{"rope_fraction": 1.0, "qk_norm": true, "lr": 0.0127, "lr_mult_down": 2.0, "schedule": "wsd", "batch_tokens": [8192, 16384, 24576], "train_tokens": 104400000, "steps": 7032}
Each number is 128 + 24 x the weight over its row's rms, rounded and kept within 0 to 255. Layers, rows and columns count from 0. Numbers have three digits each. The size before them is the row's rms in percent of the matrix's.

# layer 5 attention output (transposed), 256x128, rms 0.529, rows 36-63, columns 0-127
108:140074136140122083108121121118127135099061136133138116128118109159117131130130148108149123093141135135125122171161135147107152125118107121143131120116149148195089118121114136136138141130144084093115117177114168089112114125157107109123170161117150097127114133119137195168134148097143122112109085106123104117141143108142095132158125154129096148137154113099137139154157144152143210118148
111:153146145160135165129102119156178146115162156094122127118113099185103119123128159120102128152152144112118155152144143126091110085121149128102167099133107052136133117123124114151159128126172121117144092143171120099120152180127127146143141120126106108116119190127077133142133081158136120137129132129096101127140126159155140187131132150096118083155123139162143131145116113124131128125159
112:174068132151116117117155129162126158146111153107143087123135157098151142101134121063106142135113141100107123121141124101144128123097109117108121114116138115100127141109117150111151112099150164093140143188100123124150112131140128175136123163117117113134120138122186133189130128125123118124133135123062152160092138158134178109127118132125140131141116162162115184107131112094163150103163
113:123113124142079099093114149155114110144126118120167128155137119081172085094079106127145147124122130100157111103088135136087142102150129141143145127153138131157105126097122126113118100083129113113113141126158158103137166138135129123144134131145191132153134114151091141163133124147197101123144087133152167126159139150149111135151153084147094104110103156125137122078122108125144081113146
111:118067151142085108090121123175125146120153106156123161111118146178135117139116106152117143110121146120135109127071150114103129103073131156152125138108170155144156104150165140134133174120101134156134128132103132109139146150120133093114121104159161181151126116101130112094148123091136161120188145125140088097139169154126143153099122119130116153176144118127167119107117142151139164138117
117:138137118167144153112079107107108158164130082139130139151178142103143127153129139121108140137070153125159101136135106187133119140143106128095120120081162092108137123141111094094104142153162169126142140156143161135124159145130123150138157118177152141122146066122101144130145092126124120170156137115105109132141143137090146152139101122135143065123130116096148155083142144112127109134109
119:141160082125118142146094101146107124148105127116101130143138133128102136118170196118134149117118129097083132118119141118087134094135168126137194113122127111084160153103101103129092129158105139099159168113117123110132091088106146117175124093120122152166107133130154140119180148162124145154121166109139123133142153122091129171133150144124130109076096125147125124161103110105107098129129
111:088147078088161113154100114143119132125146131129146114125136088144162124089127135118130107102128166136108117106139184121143109110124143084122107165157129092150160122079134151156111113115105103100122100131122182164127127133142110108151121111090121108099144114146159127089139140103076156131110144087178100101146117131164098140152156150093137150089127174086133124156119108129131129118133
110:148162125103109158093138156102138089195117130148115110155067174149084143130135134131134102087161160144091135105134094111147107150156109117117105129097142133145115140142095094132097127147154140082172101106131136092129133128112113143101178088109115135123106158156129134132145098151144113121130116133109158091117121114150156099137109167130079141141138162132101138124121132143131095136076
112:135091108104123125164147154150164143129116133146163144124156131108114136159122122145139121150179150124146133103109065114141113134104195142067125080117159124104158106113121152091105111152108135125172122131128148139096148110086124130159156130148159135098115109096104118133144077090125108130090135130095129116162107129194152131142103122155086150129142166128135134142119113127095129149115
121:151127059135126144086126171105086106095122103110150107093138129116177109139081155142152145093053128141090157120128122132124152108103111095122157119142144158125153113169088149117164152146121157139146107110123186122120095159089129116150137115114132128120091128144156108142154111160127119118099142140128144143158142082129138142115118123105142134103172164115127094114118104131128124158137
110:126154098126126138118092142121066111126090145146075133124113132143111169142123088132120114127168095149163154121108136106146133150111129096152143107151099131081128122085161141122141101119132129116130094168158139126142151088122103120104168106114150095157119119094171125102122117113108158141122064156110134096162143139108135148143135115109128136158101144133144159124153133086170188095116
107:109142080126113123172125141127166128121133160082108168164127130081135116148148140123150129120142153140146114150129153121163119113163135127080128110131090083118122112133138185073130141079131116153132141140180122107115105170141085116140137126122169108131114130146137127164117128132133168120125135120093149127133111108098096158160132176133097126109160137159138085127074140174129097142152
105:201138126134131126111146180156128190117116152113150132135108139102141113174122170134106156142165124103120153115148118070121155099128136098115145132143166176152127119126141162140133131108139111122111154101146164106131096116113141088151128146125130096101085115130169137110176148144165131155145127144130129126097126140123095173158133122119162126165139094150119146086133142123131156160087
128:123192150170101123130140128115114152109100166130124148171129132124182098124121125120099125122106123092127138063117132104065142102112154118079122112119139168145144098144172120135120174126140095143152127166122099146140124144144138121158105172123121107132140095114098137149118146147093153146152126110125149175093123170131097110155085115154118152129144109155106142134139108126162126132086
126:121146140167143163139162135075087120146127145151100136096110142105138125115116131148120152144145103133122109108100139098110128145115133131131142170106127109137150127110114093120069069097131142103108142128122156105101126153096128121131116127146133133149192170150093101141122123077142146148151198096128135100135133083103148103099173094141130097097140150090144123109130142107134157166127
118:079152130165095103095161116128144169122107124131154107158122129112130154126143119154123106147093150099118144104124132168117130151135143135125111123127108126121179149132132110130114153107149109112160183127104130112130057149107079145132091123128129182138121095134156153126133147147101120147109162099139144079138135118125120116126068142134082157115121113096109145063167104098136132101110
113:113125132156106152101104093092141144119107099132120121129136164106153102114092119168103147145148100117141099112141149155092157115132147104134121128130127129168100107114144106105134094078102173146161134152107132132151145118127130138123123080163139130082134149147116129152092090132145144130145055173164159131124099119116151114131117124130108144143090082081155163171109145178120129150119
118:104143117090144115125117132145110134111160139133086119112167129157111174129104130156174125133155100179105144131153089134145165130101171172138121104154125146098115110121118096112134134129162139106141119132132180078095104108161127171142125157133167150137117177146129118096138172149109082149099138120118132120108101153135113151135132148131189119137129108100111112072136104161112118118156
124:131082137139144145134134133169108123106112132162109112112162091140138133152149161116152126128087141175120122107143099143106151107154141118110152131146129141143076167135083118131125114130146118131150144157128131130130095084127140108167138164135148154180117155079144172163126123109092137136189097150102081128101091153165149131114149095138109142110119116122148075109090149103148101128141
118:125156100156169109124133102149150100118138146155122112109072136152139134088108117091110151183174126144140122169115106145111115105117134169136101140131125209176164121170107119134110134136117154133152111117109125126071133149148136139118132124107126128118121109117115123130148115113156144149132108181093137119137130135105148174168088139123091127104129134160122139114100094110095178165124
118:134138110096102109164091118164128121139119085091123127092125119130139154115131103152135148128076109069160085127161113139102155091131122112094072131126146140127130118112143174131107117135151130133084074111098089135123097133093135134128108140145130108095158129113112101113143124118160171114128187094164143127139148120190106123158142132153147089141084123126115131140105130162123139123120
114:086148144100213107161101160104087137178121135105110144132112132125115136107121129149112138134088125132127149121150149139181156136112131120115118137155113117130120162159137137128139124127118109164121061118116124116098150163174092124123112123093127097120097139145144126135116125178150115100102159127097153117086150127126145129138147171136065114127174131114127161141112098114121104126087
124:111146141137123161111148109144124150138106107150156132134154125147136165125099131096145122141084134117141069115131158119093097135119119184102166143124109121143172125122117078113129105104129146134137094123124148155127125166088105168111131125139138112161136109095155121159104133112134124146103106139132145117100130153092187107124143135134119136172064145125161133146163126088104077196135
102:105151108110109108116134151123169120094111144163131104131137137096126159157150143105120112084115142100101166112166127138158097116168103105162168104084196188146143116157100130158096124145126126120127065155140131109131148129147128113121129153070155126130106149158098103126135138112126145111129097089111157103152111099135132131093149155094142130098112152125163123139125138111085138113122
116:072131088147100125126157129121120118148134159133141076084126127128126119162147136162125101137098093098122142175159112170092143111102134178155136120139118116125131159113110151180105087133140159114125130151112126151116143112112134116072125115104117188154132121145120134128139113098161123147159142152143127127104168127084132098122095170132117075155131125093141155123119160171112127162119
110:100167155121129129113094147098137098128129135149146116108132140143173118109143154099110103132117149103172126123120184131149122150143121160117123103136155117131127083147168102127115097110175155106146140125095139139175151115133073117172093187098174114144111116129080129138126099103143122143125107096111134116092166172125144147109119112129124134120096156163144128135115136126097091150074
099:110131139137093111140117143132162118151101112152083156183178121106119102191121101137113162139155137164155149155086172123079095127153114078119144140164146150148119150151119093138160134155146142145119139105150114147135152122098123111143128128125139116166118155153135090071096113147150126131123160134118123149115117117145137113158177173161119170118138114136165154123142145091138128137128
# layer 5 attention value, 256x128, rms 0.39, rows 37-63, columns 0-127
113:129153125171125135092113071144154112120153096156130101140149095139136104146106105157091147117105136134104166097090164162099161160126137152116130152162110137139117110130115102154095175128139139087138146117149111163140116193134119116123120141180101114136146128183125168123153131114073132107116126154149153127141094110156163099143120136135123105122122154124114110139069137138104095118143
109:134149139152131132156106103144101116087105177107127118118092146112137131095117075137134180127105141136137162142095135121088149160118145151144120143100116151176142102092129147096176100115178141159164141085109117135143111136139139152118145132131149138131099116145097137127155146098127122115173118178128166145096157141146145150123124120066136142125124109154117141142096073175123137156140
108:132124159116116126122138165169114164111131160145118123134120114133139103110151099134122096140138146131131079068075147120112130121107089105151159140143108130140153118101133126119178147092116091132159126120167142142127123080091163108101146134134119136149128143109105114123137076135093138138130128134129146140115121155140126130176112203158111123092141135096113104088162079127188151147144
112:125151153094096125123101095122168118162103095143159123169132133105086132110145132122113092127142147107134108120137179106156122089136138102117127095104141109132131133159159101137144126165124118100131115146098133124119130131120174160135151134121104194111129119126121145113119135138108153125150113157094121166111102122125183183141085154097130140154120107166131075100143151144174110079163
119:137141146165116124093099142074129115148125138135127086114150128141154137119102095148115119103142124146110110139120115116109101119127123168114163140104104130147148165143147055106141140166110098158117145166164137101144195142072128135135095079136136121156143161109102118149149090134085111146122123151141081114120126097148141101104131164110126146161125079121131139114091165120127148147107
120:180134119133097136111170136132119151153131149090131107113123155154157122141170132137087134122096128131134163150136174139096127086086117127127135142088113096122167154128134139100126105127120086111142145158159144119100153117161165159135098106138135102134170116135101091105158145128081144155101169125185118126139128176121069125134096107098131131134126144115161112138101135100087101144129
104:133107116142144119151121132145122127138118100131126157104144139115163155151184165127084140146086154158115110154113127094120175148142076080137102211144132109117117156090121110190089101141129148124109163129150132109140117077153174085109135141128122133107112119149115142137148126127117146128131141113125137189170132116123142112115113130144157145146109132084163160116136137149116114128142
117:123128126115150102115116117106128051150133131117119146148113131169106130152117071092117111108138136128149114096125141165134148179152132115115057133108165135110146114129113106140133127133157127120073106101138136154140131135096089145120152116148113133119107110125193070118128111117180148108113182112142126087121104126138142081109169128122133108126129120096123095101112128111104154096118
103:134126139094175106105130099125102140133099092087098158145133109135135107129093127131120136113117155144104128144137128113158142144103097101173116102105144135118134085153102116096140112182105105161087107120165132145146101155160152165120129100148131110125123147148092082161131112147120132105118129143083094106104125132192179140095124115119089147117108140122151147100171155167119135122167
120:141144081126096137092129148113145117200138114102090138097141163100115129110173143099155108143111113121123151145134127158112163095109155086105110139084141133141127112155117127117118141118105141147131091115144133128071157079104162152106078098160130132141103150153109102118106126081131112123177137128083123174141137127118118163112124154159089127114153113151154129150135113156141101137135
112:099107136119158160116074140140157149098138102124126108110121104117093173194101092118134133144141136131150153121102117106162125166164069126136124111089098109112132127141135098104149100146110164178135157058088148140123106113131145145139123083152116120101100148133109114108130154101141141154111135112169149129125127119132144110130126128109149143084102101074144124153157140112145103110126
108:155079136141144117153114099130159156154100124106122149134117138144127127130130152115101145132117108137110101112165136102155121123100121124119136123154087173156101159136109147116137130107178082172099127121161069169116141141154136129117022146124124094116135107125132150155147136134142076128116148143114137136097098126113135119086100148143090130108158153115104115100141137157115095161124
105:125091130160102135100151152125106126158108126106125080103126159120139173122137125141119097141115106090162136095104134125119180141107162105147106146112104135144084103160173160105141121134134128064102128095109140143126123098153146139154127142120137112121082119115151152138097140153134109148122121155109167107076105129156184143117134110130085107156144121152118144174135113097157150076146
131:138133141182130123124176127111117187124085132118148144139127103115144135081131121116138095149134131108105138135094131114093151118059106104104154117095104140154095165127141135132113124143073104124113121112146132078127138134157115132152144132102088112086107120143175157124115145104093153095114147162131175127107126128146114136143161172130143115132126167169123089142126091125171160119125
120:139151096127055113153111173058129150067132127106126129133122104114130166145144176129133126106133101117136138154113166166113117114115133150154161107133087087130152101117129097138162170135155104118081120150126140140110140136125142094126120112122119115089120144105107136129154123144146145116139143147099103123118116155073134157141135144130108159150106101072135119142134090100117113144077
117:167105167155144138108165131098096156110089121137114168146090117130183154128138082141154133125128116126102139142106111175114107048142085077099083119132122123145136162134111124118143122100101108099135130157119154146150122111148098158082128138082124158133117100123132137170150101135105159136147145126140143105139122160129111124105118116109153169154126104142146095136135131147176137138137
114:126108155140072116141165130138125137119145129133117162147119100133089097145102116143084126099133138103145123109089134116146121133099116170168083147117120141093158099145137155132146126146118156159149135128171175147121075086085105133111146092129147128124138151118165167128130106096127115116103055122091121134125118081114147132122127151093151125150138135099109096106145110119172109118085
125:099141103088154116091097120136151154121172127122130153068071149134125163120146147122105100113107109118120118144160093153160105128163142144132095115101139152125077130148138115081146138147126132087172153131104115107146117146127145141133080151143136138183122200157130131152129108130105145108096094115129086110129119159129106122128131116146111163148122128100159158148139128141122127072127
120:142121127165159115151113163166160103147099161123151136101137097121113131084133138130148113168138113124152097108120173117117102146064131144157103125139148099144135138169091126107155136120162107137146174161127130055118149149140128116136122142180112137166163113157113122131136132127104145125145149139109160092150152134144087124148105128094082116142110091140161131145146132122166164152160
117:160129137127154124087160064095120140111170141156139095097139113140158149122120161116150124158141107140128136130080130169127127155118131083120132130106114160124147109119105122144155128161144119111119132139108135139154078145140127127111142099141113140126163081125208109150080141141142109123177101078196147135153112131158125146120112098153135132101134134153145122087129124173115134115118
123:138144135114077156140107151153078155138104138161113155120157158125190138094096163165099166117108160118112122109142135100117132062084114151145141129114127123122097137120109167134073142150109101136105091147144117105132152133120148131174121141077168141157155102102109139135111124085107112176116145140126092163128128112160137125159133126133149145112131135090143146153137126115129114112159
104:156088136153130165115096141129127128130113118155134190092167151117090138129127144147131120162115151167131097138123109118078128176116141135098100072111110153133110145116078132163117103104130135116125091086104152109142140146121086114111123122111113114126076133148167143117105121132160075133127130112160114107144160107114124161116145137143111130157123117103146136105120186143074144136087
120:162135162121139153148131063102143120128140141141116178118113104120165124112100120139152107107152132133113108149107158167110083123125107143130124115123114056117113125165097116148153120111104145134184143105103122150111083116152141085126129072133126105168128119108119118106156107130097153121186130127117125169105135145155131120109117148129145106154112117120168123120131060086111133155143
095:130156113078181123135160169136096083190098139118112096118143132160136167114124139128152102087166130085125141153092117121099134179149110106105129152131138135142118121102085139103092153105125137139129103133141133142095132145135129123098100142114137084107144125135130085138096122111161139099123144112161115160186114107112132114122108164088114152158117149128090144144171135146101118112146
108:146115144077117142130146155107118121102143143114161118128146078130146139134152081161098107101139124103132133101132157153093132095156141156158141075084125126168111121152131148160143122101113108122125168198118105112102133087089110144148116168129125163139139103140142135161098153094123152145123106125088102123160141116122128141149152106150124188159108116123104126110135117101080129156151
108:145127183125141150111116099087117140163086136167179132089145084150154117136101116149134100122160147077083151114123145159133154169110088124141112136118124132115118151125118115130114113085129086135155146119152129090165155148147153120094118108149177103143120143135157113108111160141146133132113144097112140158143137176094117148154129151137120103173088115101130143098141120150152119131080
097:137175149159124138154119127119153090110113093143167121125155128150100118104110171135127130138142112161105134095148153133112094137134168119116095139129097143130157155136133148137159173135095142158171130128137122170118082105152125136137165150146149092099121105094094101076105128177131119143107126138135123109064144125140114147090126188133126101123153147117141139162195140120134125127145
# layer 5 attention query, 256x128, rms 0.343, rows 64-90, columns 0-127
068:126088151123124099160142130124154137129091143143100078147122151117145138159128108143133122124138153092155143120183130114131117129092130123121104169114132136118093129133119159126125140093095115118117084085157103156145113136150180163138097139120114145110141127165209148139119120098160126116112106112108146115080147129109158118119157111110110160150159043105146102147142106128126150154129
078:098131144118155149160136135088131142133131134105134116112105114114111126092104146129099129134180103091113105116080139098154110151099126098095135139152138108141133101095143101099150092112089120114156151136115109118116123119088166150150137170159096081100095131168113125111083147142103129130072109118113096106132116138125083116125145109112093154121119131113060125142160174113112159103115
082:148136120167119130137120112145120135121138124160150121175126143125135114164112090130137105142067163121099117155135141154139160116115168148129115145108078146135141113144101141173153122127120156094144129122078126122120136149147087115141170086138127095183114128201143102140164124127173154136180134149141142140145104108148133145140136184132171158107137150108162125133114127090116115148110
068:096137133121131137153132149140133167128153119091087139162134081103102122142132137137086117153153122150171128139151125177108156113146145138078149126161121161123108099088139143109116124114147115127108122088139165120130137127111118119075156093104113106144126147130149123151153108115088153101140112116146178148110183151140154117134154101095160162166130116119142134140119092156094103157191
079:136093148126142120111127113115085167097133105120125099073087111143096117163097154104111120068140154090112155178084098139132117181121088084159108123132144076097132130133150142108124149138127129099146134128135149114112161119117131110137106146151127126137129127135125140141128152106103129127100116133093083091131127111112058147107115127118146152139130105135130136139143186131100112071146
073:095147121164119154073154112120154121128138170105139116129122091127137122149139097127143116106058148119110148109148128128117119115089142166127081166089111130124138136127111156175129125150133150105104089099137065146117144163095109137136124099090105154149117122118145100119139143143177085107125143092110166137124138106121156126155112133117121127130076091106151151104100175131132110109159
094:127108173145161106161157154115113175143136113145137135131145112179111122113148122105167152108148148119128159124112154110132084123104119120127133135151140087139127121125135143080116121129130115116147147126122118103161132157148156120144184197135127131189184096133161123119075140091128165115093121132105110090132112118123108125098130109128150168110112103150177111079118101136119165133127
098:068157117165130136109131123106110137174143108120172158089125160131125132127123123124131113142100092114149124120127107140146135128113113155177105138125096126078161118128126125114106111109133134091101135107101099100129119137096068096139130107153082132122103140135154094092118127145108126139138140053129111075130140101141116111142094154120188133094154164133167167137137129123107129149160
078:105116158138138102117128095118101161106167106092160137084105121148130109143133142143174129090132135135071170138118141151158149128125151106138161140098157123111112112130146109129114119147150162123093194103100092129103107115136095156137135132155087114125120106115115122111069120123115102182132124112109082112140099096173093112125118133100177133148135104126153153104141144099113139095147
087:152129091103112174060086105128114090120116110113105143083139156123140130140135128120097107132085090163129112148109109117136171099119130146166120113122118156122148115114113114170156154155113150119123071141137121106131134138094129117142101111142120132114050142079125095127166092145153107117127141138155152160120149093135143127152110131115119126123114157093099184144133147084134129137111
092:131149135140130143155142126145111110156124104108143129159117128105111097119121177162101136150101116094147091107125121132169135151157114147110137115080155107143152148105132144056154124067152113110125125133069141104117125147104086138103119080118092141190122118128128138126142132136076125128135157125108122090133118128149141138161141161135137117132148101174164120117118067171116149153132
089:146156100117113110131164117141132125141124139116148142129121122086119121164106156156120131081153101118137123115108124174152167154155130098150173088106139104146087117116165121132161108117077123106120174132133162190140122095137166119087120115155134141134133153125082156096105139073128119149132139159158083144113094114135107103146124131090158138131106092132110150164106153132101091134133
091:115117148143123102187151134109128182089127148136145086117119141119110148110141146112109165119177181143142157134154123127089132131161122136140104150152130100131103143107130102181159089111146157156115118114132165147188125134115156157116158150106124148098149152128135154127070143112094146133105135117173180161124130151120134077123168123142115123128095109132127096157128124131101128125157
086:160108122140114140162130171115119112137147102171112141100125152095120147100130142162147168130190122155134167081119144148097135116103167105118130155107101136146137150135156083151140133123112130090116171151164156112134112120132122122095213150137134111076141134132141102134088146153108139131119152138136111156150094151138096112166135115108168156108142136122131131118095105119076138131130
098:121131156161112106136115111114158148138127114120123143089119106137154098134102116118135126098145138154102145136145120105123142122140172115127125156125137096112066104080107125156093117156099129178133169077178077159102114117116148152175129134153118151087147113143115156095122127103174114130102100103128112121121126126164070096106113125118153151118146124113124127103108187101136131083133
089:093119126104131120118133121162137142138158137088115113131150117118095142148151138144064106172070134142154130126101151135125092061143150174104127117143096145136157129178134140080167122147134137125122143130152114101121141142137124099120115118108138147133064108078152085129146111152144144160114135126117144117137154117120148168148122113124117124125096160134144136144187138079101127118081
077:119108141115139147129126133130096125140128116117135085135104122132182144108136130137162080153151183139165094157166137139090126166136134134122127150122112123149142175100170142151111126131124147101153082122162144099150142156100102125109107118128161100120116115085129127125130150120134166076136116078153173179151150110103162104117145093157090137135144155138127130140105100152147106156080
089:135138103149140088159099103102110135175146116136120143111091142151148095122133145184064107147149083140129120111146133104145146142130126135137147115101134107176100109172149098125131105121091131132129172124121111142070117104130106123116143112183113156150162117141150140131098131151087109153140092126109113121173068117120122126164103140157131155126135122151163100132110074155133131138117
092:126167146175115140119100150105113160144117132127122143129132114125157154136151138127075120106114143127143141123066136140162128090140144122157123122138105093089128094094110146145176118147129168095151147125088114134165125153113075121112159081183124146179113148121123103141141108096096134174131149130110138175155114085115091110104117145122155141122146129118126158149166145134155107096142
098:142132131111105125139156124107162113064117150131125108126136132112075136125101139108161110132105173155144167123146126100132107093109115129087114067111169154142138157152107113101142122134144118145124129182140154152193134097130146127102067127134143152133138163089116126125172138111101141108125111153121163092113161163123174129111152161109101125147111127177119144150135117103106139132132
092:105113154145119143154168121141136121130117117139169164143119111132105141125127168094112185098105092138092147115084161173122118093107111101092141138152125091066118091082138134137147174118143101118144192142108130114160138142111107101120134127142125119128112118110131096088121134111139135130119145151148124097128102173139095129140092162072178148099123114124141164119128130121123161130138
084:163111126096141122086134125133163104096124160121138109115152144129139137145152166118116072150048107089136097138141115152107123105113122174133109156130128126125132120102121123099108153145123158134168140100135097119119142130125137124125060108117135108105101120126105095092173138139156135130095127126119143132121135099115083138124140120147159088140135126123132154142142223087089124131117
102:137133169177110111131134139111105083135102126136161145091090118110100142124145212123084153118128122144125138077117105174094177137133103138074141108152121151121143115181102111159136170086127167116103121134124128161135158077118133156114169119122128136154135162138103127141126126123127125134107106118131102136173169145127137100131120100105126107112122122140160127116126105139107118147092
086:129144110119125099176102123114169121122115142089130112149115116112149125125091163145121164092095121133063123124110126136106114113133138097122147125157134122093150171103163159130187125110106137147140187174145134135137160125097117135100117101148091129168121152114117149088126138112121131106105177132114128116106152143124077126120089136099118110146163104119145106173123149128091174126087
080:140140116154117147129116126124153132127163148116172134111092097102116116127130120148126136100179131147091132069128121124159122134121130087111144093057144124120137149107112116158111177151132114151159098137126168133118113135119134114106132139175121129089210132136127153130100145094125094101144141110174107092130144123108131148153110123111109128101144115159120097129126068157101178138106
077:108105132140140135155158126097125133113128131156127122120093110137161148112127181115140157125147090142121110099119105100115145110169163133131102195129127109106101134076138114138105091134145140109119175124111100154142111161127101157092191116143144148123136147145158102134094091116100119127158154138120124110110103154126065098108122125134138148086167123132158101162104175164104134150139
103:133135124170084121114153105104105084109117143111116121133113153135144125151124111131113096126110126108134161125127107098097146133106123107114148074127142179138123142151091136192120109109056112136103100160152109139132150106106111158131141134132123145122136116112139155125134128122097107125117102119158131103095173174162212130127094115143092168128114114104149166145132079138147111138105
# layer 5 attention key, 256x128, rms 0.343, rows 64-90, columns 0-127
082:103152157123132160166152134106114123179060114109134138105099098115145139119120083143143114159130152152103081149117109148106184160115172154120177137157142177114102150167134134141110101147142155145114121076153157141103115130131114124111167136114155126162119137108099120121159144123126108102126159159147123137128144143131147189119106122098081132168097118123128123116098126111159129125124
071:113150117144097121074139111117130145113117120122086154152142148140169140146123138148145151135108117081119126129170109121162147139125133194111141118086103137092091126133102159151083167082170120103105123107139147129173122128147101125195114141101106112123098107133114136127145099088163142149121126156114113101153180136138154140142136102099142155142162114155136143143116152125086136133166
085:150100113131127112127115141110110117138141119115141131109083144149116108103182157099154138135141139140153119153116120126171157165116143130155113095160177168158149141059155125075119107108141129143116087145135104121138125148074132093121086131159139141129166140130114143130126134118105080122109139125089093138104097109137131119127144119078088103129143168124118077113115069127136114104104
065:181163144132137142111136110158139075127087130139115141099113090108160147157150104146111064114111123156126111123132113131149138133129118138132139159155173145126150166107097107168126147073101115143120099158129171147147107135132119084151131166147134156135136115106135151129111129105182089128122138158154138132088100153143133177119138145143098110159102093128123122151096103084126143132090
069:103130131124149148150094144098129139135136115139113142131139169165154145095115117093132164155174108153164151135098167121095134108123120118096146128123121125149108099115127118124162133166128125131094159080116101139144116153111136150152166101154111095112143151136147098114118101185095142147099114086096109128164154114100133083090128137135169165117169151126092110080116170145152145154123
092:181173123138160102164108151152087146165146125091159127079102152159080126138128161128122100151105107114125144113134138119095153150138139107156140099155149185138148132134145094096111127134113134142108116173099117101112101132120153091122120131144133156158122157125133143135109146153104089093109113106117113127100102143135141125137088135116120114122173137149111087119176080139158159157092
084:063086135134104141153129141162135142110101108097141135173128123117143123112136124097198137103148114152116107098142138109100096116111080115117087081121127063162145125113108132129119200127167144111103135102172149173090143118145112137149107109149122111113112125095125102121151094101115138157131129147111100133176134129138132142127143140134113117145126160118097147145151141110101122093148
094:144162115120120145166135154079160114119125129123134138108138138121135105119111100158117155061146155145149153121143174137082100122110155087108169145167146122146113107146099117102145132110109082147164129169102122150135102125115158070150108149125146160129177125174168149095097147111105137132133140159156125135105108145116118142116170101128129122131127069125153110099140147147116120128092
089:141145102111121117162131165120148182143141141120140141103119154142113087100089087151155173121127121143137177140121126133089113125091156106159138169178165126135108118153072104099098134126099103156182121138119106143090098111169149098120138147137161124131163187139144164081116146158125120138142123165129089136137123155141118148122122114132128129118120121150092129132152109136134159155102
096:120145127135138134180157157121115126151170140132130125129119128139097116107126109141125125110147177090116128071129123110077168113139121110136145140159162169158118139147128122096142096164137098101188110162089102153127134092158172076179131134119139109155154145141158147118104157121104080121141114119152111118098100108135147137087152108110118097167129115120129089136095093126130127123110
102:117086137085142130109122116121153142120114167153124124128141102183174108118131114095098115085156112139127115141136139094106130132120126118115122143140143092097109095080139140129107175124143146154099133100112144080106137176144138177113128115146139124116141103125121118163098090129134180123128129123143109115112133108091108102103134182181137113130143145145160100108121198122151136072130
087:145127159127105139128120146145134117101114116142120146137154162128142105176122104119148196152101132174074144135100131161171119166121131182124105149121156087116089091088078134083118130109126141098137133087114155116099118143100124145125131137174137127108161126078119101132110146157159132145121120146091101139154121100120102121162124154140139125151133120164114138112100150158136173137160
086:095124152091075130128174102111148117119139105135120124160131126112178128133137139106142137093114081091146106128127113087134084132152133170120081139077130109123156113062108179133144158133162109142107132087133101090149146140121117130144109128125134121112154146140106154146180097118122126151097097146106118095130127114103165106128148164130146155125136127146121160132159144091105172109147
103:111104145126081119208117153090142154158141147142107129177125161153119091105099121124146144109166083120198133134131124114106116126098130134086138136161126095139132103125147099122126112107160147145110138101143117131165098111134121138166098135140109110093172130123099161138116128112065114163120123133121121152155100127086118103140199123134137148124124128124126114122116152135145165126147
107:163127123154177103155138141128127108153119152092147132123101154122112114150132101148142142124118143126120129101126158106102128130137117106139165125173181152162111150118125089095103073107123098149152095158120115162144132100116135093133089126146120145179128169160116164096136124088058103163153100131141090142124128177127101140147095143126139112153132141134124115130144080093120123149154
090:105145154150140139140140112164115095108181136139120131134121150148101134124157143140103086076147159094130105094163081138110134125111080126107135122161156109093155137135118124146192119165172111100107115154145108149140140114146152126160118098133096114123106122139130152135095117138164079084102145135143126124139120124134200105070142117136078115160127122132125120123097113126129127102107
083:125100138123157145127155109151152129057133120154164125136126131132149150138135133094103084083174109125121112171138107143141154146117111142119127113135119115123174127113164194167151120110104076155120121091123119128116160169088146139155151113097108114100108100161132151107115096082138160096104110160142116111061130119136137134129145138132103116148148118145148147156129124090122123100107
097:102089140103095164130092140126155155108150144126123112154185110115118112122125122118167167093154125119128149143113116150115097160118116120111134138104122100122098074115115143114125174110144115139130200105138145106145149159120119144124121141139145111094157121148110126167087140136127195141123108151140117114139099131092119121109174174172129162135176125161130098112109185138132120142128
101:122118121099152151077141106132102122123117125141133143143142117100153174104125165156092047105128117125142127134144156080141145101118106114123155105127075150075132095167156161133139144104093124115064115110125140100098121119137156141111102123104126155151072110131118132121124106170141124106101128144116142124114122146137143112152091111127108143072142134126115162104135112145138114102077
077:133140188120122119098141105139113116146159136163126131123131095131201133140131118103127092124098124106162123084123118110125089090107126120129115161121148104113127120084126117162145110131111145102107131094120108150112145076136139137176106129132107081122084106130115099140155110107131094161052118113121132121117142090136090164101129143104167120151155135133103174150099120099148146115110
105:109121125146120145173139121136124114166098121115099162165096114080116120116135144170125133129103135149101138110129124118127168114112150152133150127143126137152130137138082144062154095130110128119134138174130098169156135132102144080100103111160124117170132193092123141095128085153144076139158137115146120148122163125158112124134098131124152130142109169107120091153151079124103110129171
098:160156146130134122136116054149126136139118125126132116120099135127113139145166112123091082154118159156110120115159132166116193108142119173151126109100144124121164157138133133140166111117094151117139115174128125118144160132129100126107116114124088132165132139120142163098145101113169081154143143114106173144132141108157175168152087132078097130125085115137143126147162104115099124151142
099:156134107077110129100089137165154144169120122119137105169124134152139137123136125113145111164152105153166120145107139094135093139120132174115102129141108134134142127150143133080148171137150167128118104089116167102111146167123147151104119131151110088099118108091135124144086122143106139137110123080097152143103121117065085132120111106145144156117149129168083142116145157161157168105146
082:166123139103131131097107141108168109137080085153098146131123165107133140135139094115133145126112093112133096138141140149173135113151153162147118167110143105117103176133102150096161138091156164097098110124122168136130124142128105115105156168136125127134136125112138046098104086132153086135122120132111146124146132121101172103135105097085155142109126145169112155144115118104103111150160
098:145122094119079149096113164141128156125134154113126131123156112142132115096097110108132199114113141170127169119094134154111111164121163112140134155155152125141137127145123115137097156105132144127140156069128156094116120120135118153161130160140118125089150107152137131141042153124104173137160137111123153140124119119094108125117121128160155114105174130141148117115111118162192154136156
063:144119126181112117121139102117117105131145122105118146095082123124153139112141154123147118116112094124063118119130143101178161146132173124139130081113115183127182144114165163114077139079109103131120129130147109151144131142126134121116127097149115134106122126139089137166119138103116106136101165133128123132136131098178133113178105143093072107127145165139133084132147070132135140127105
101:104128138114111137125143154139135118104121065131138091168126119104154126144123111094177160164145087106133143170084142076151124180167112081124132153114129120186104149105154148140147126127135122164152134115149126100076128150128108145146111154131097138090128149135093100133082116136093137127153148115097130144114091114107117134124157163156131151123149132158108125171111141111169124122143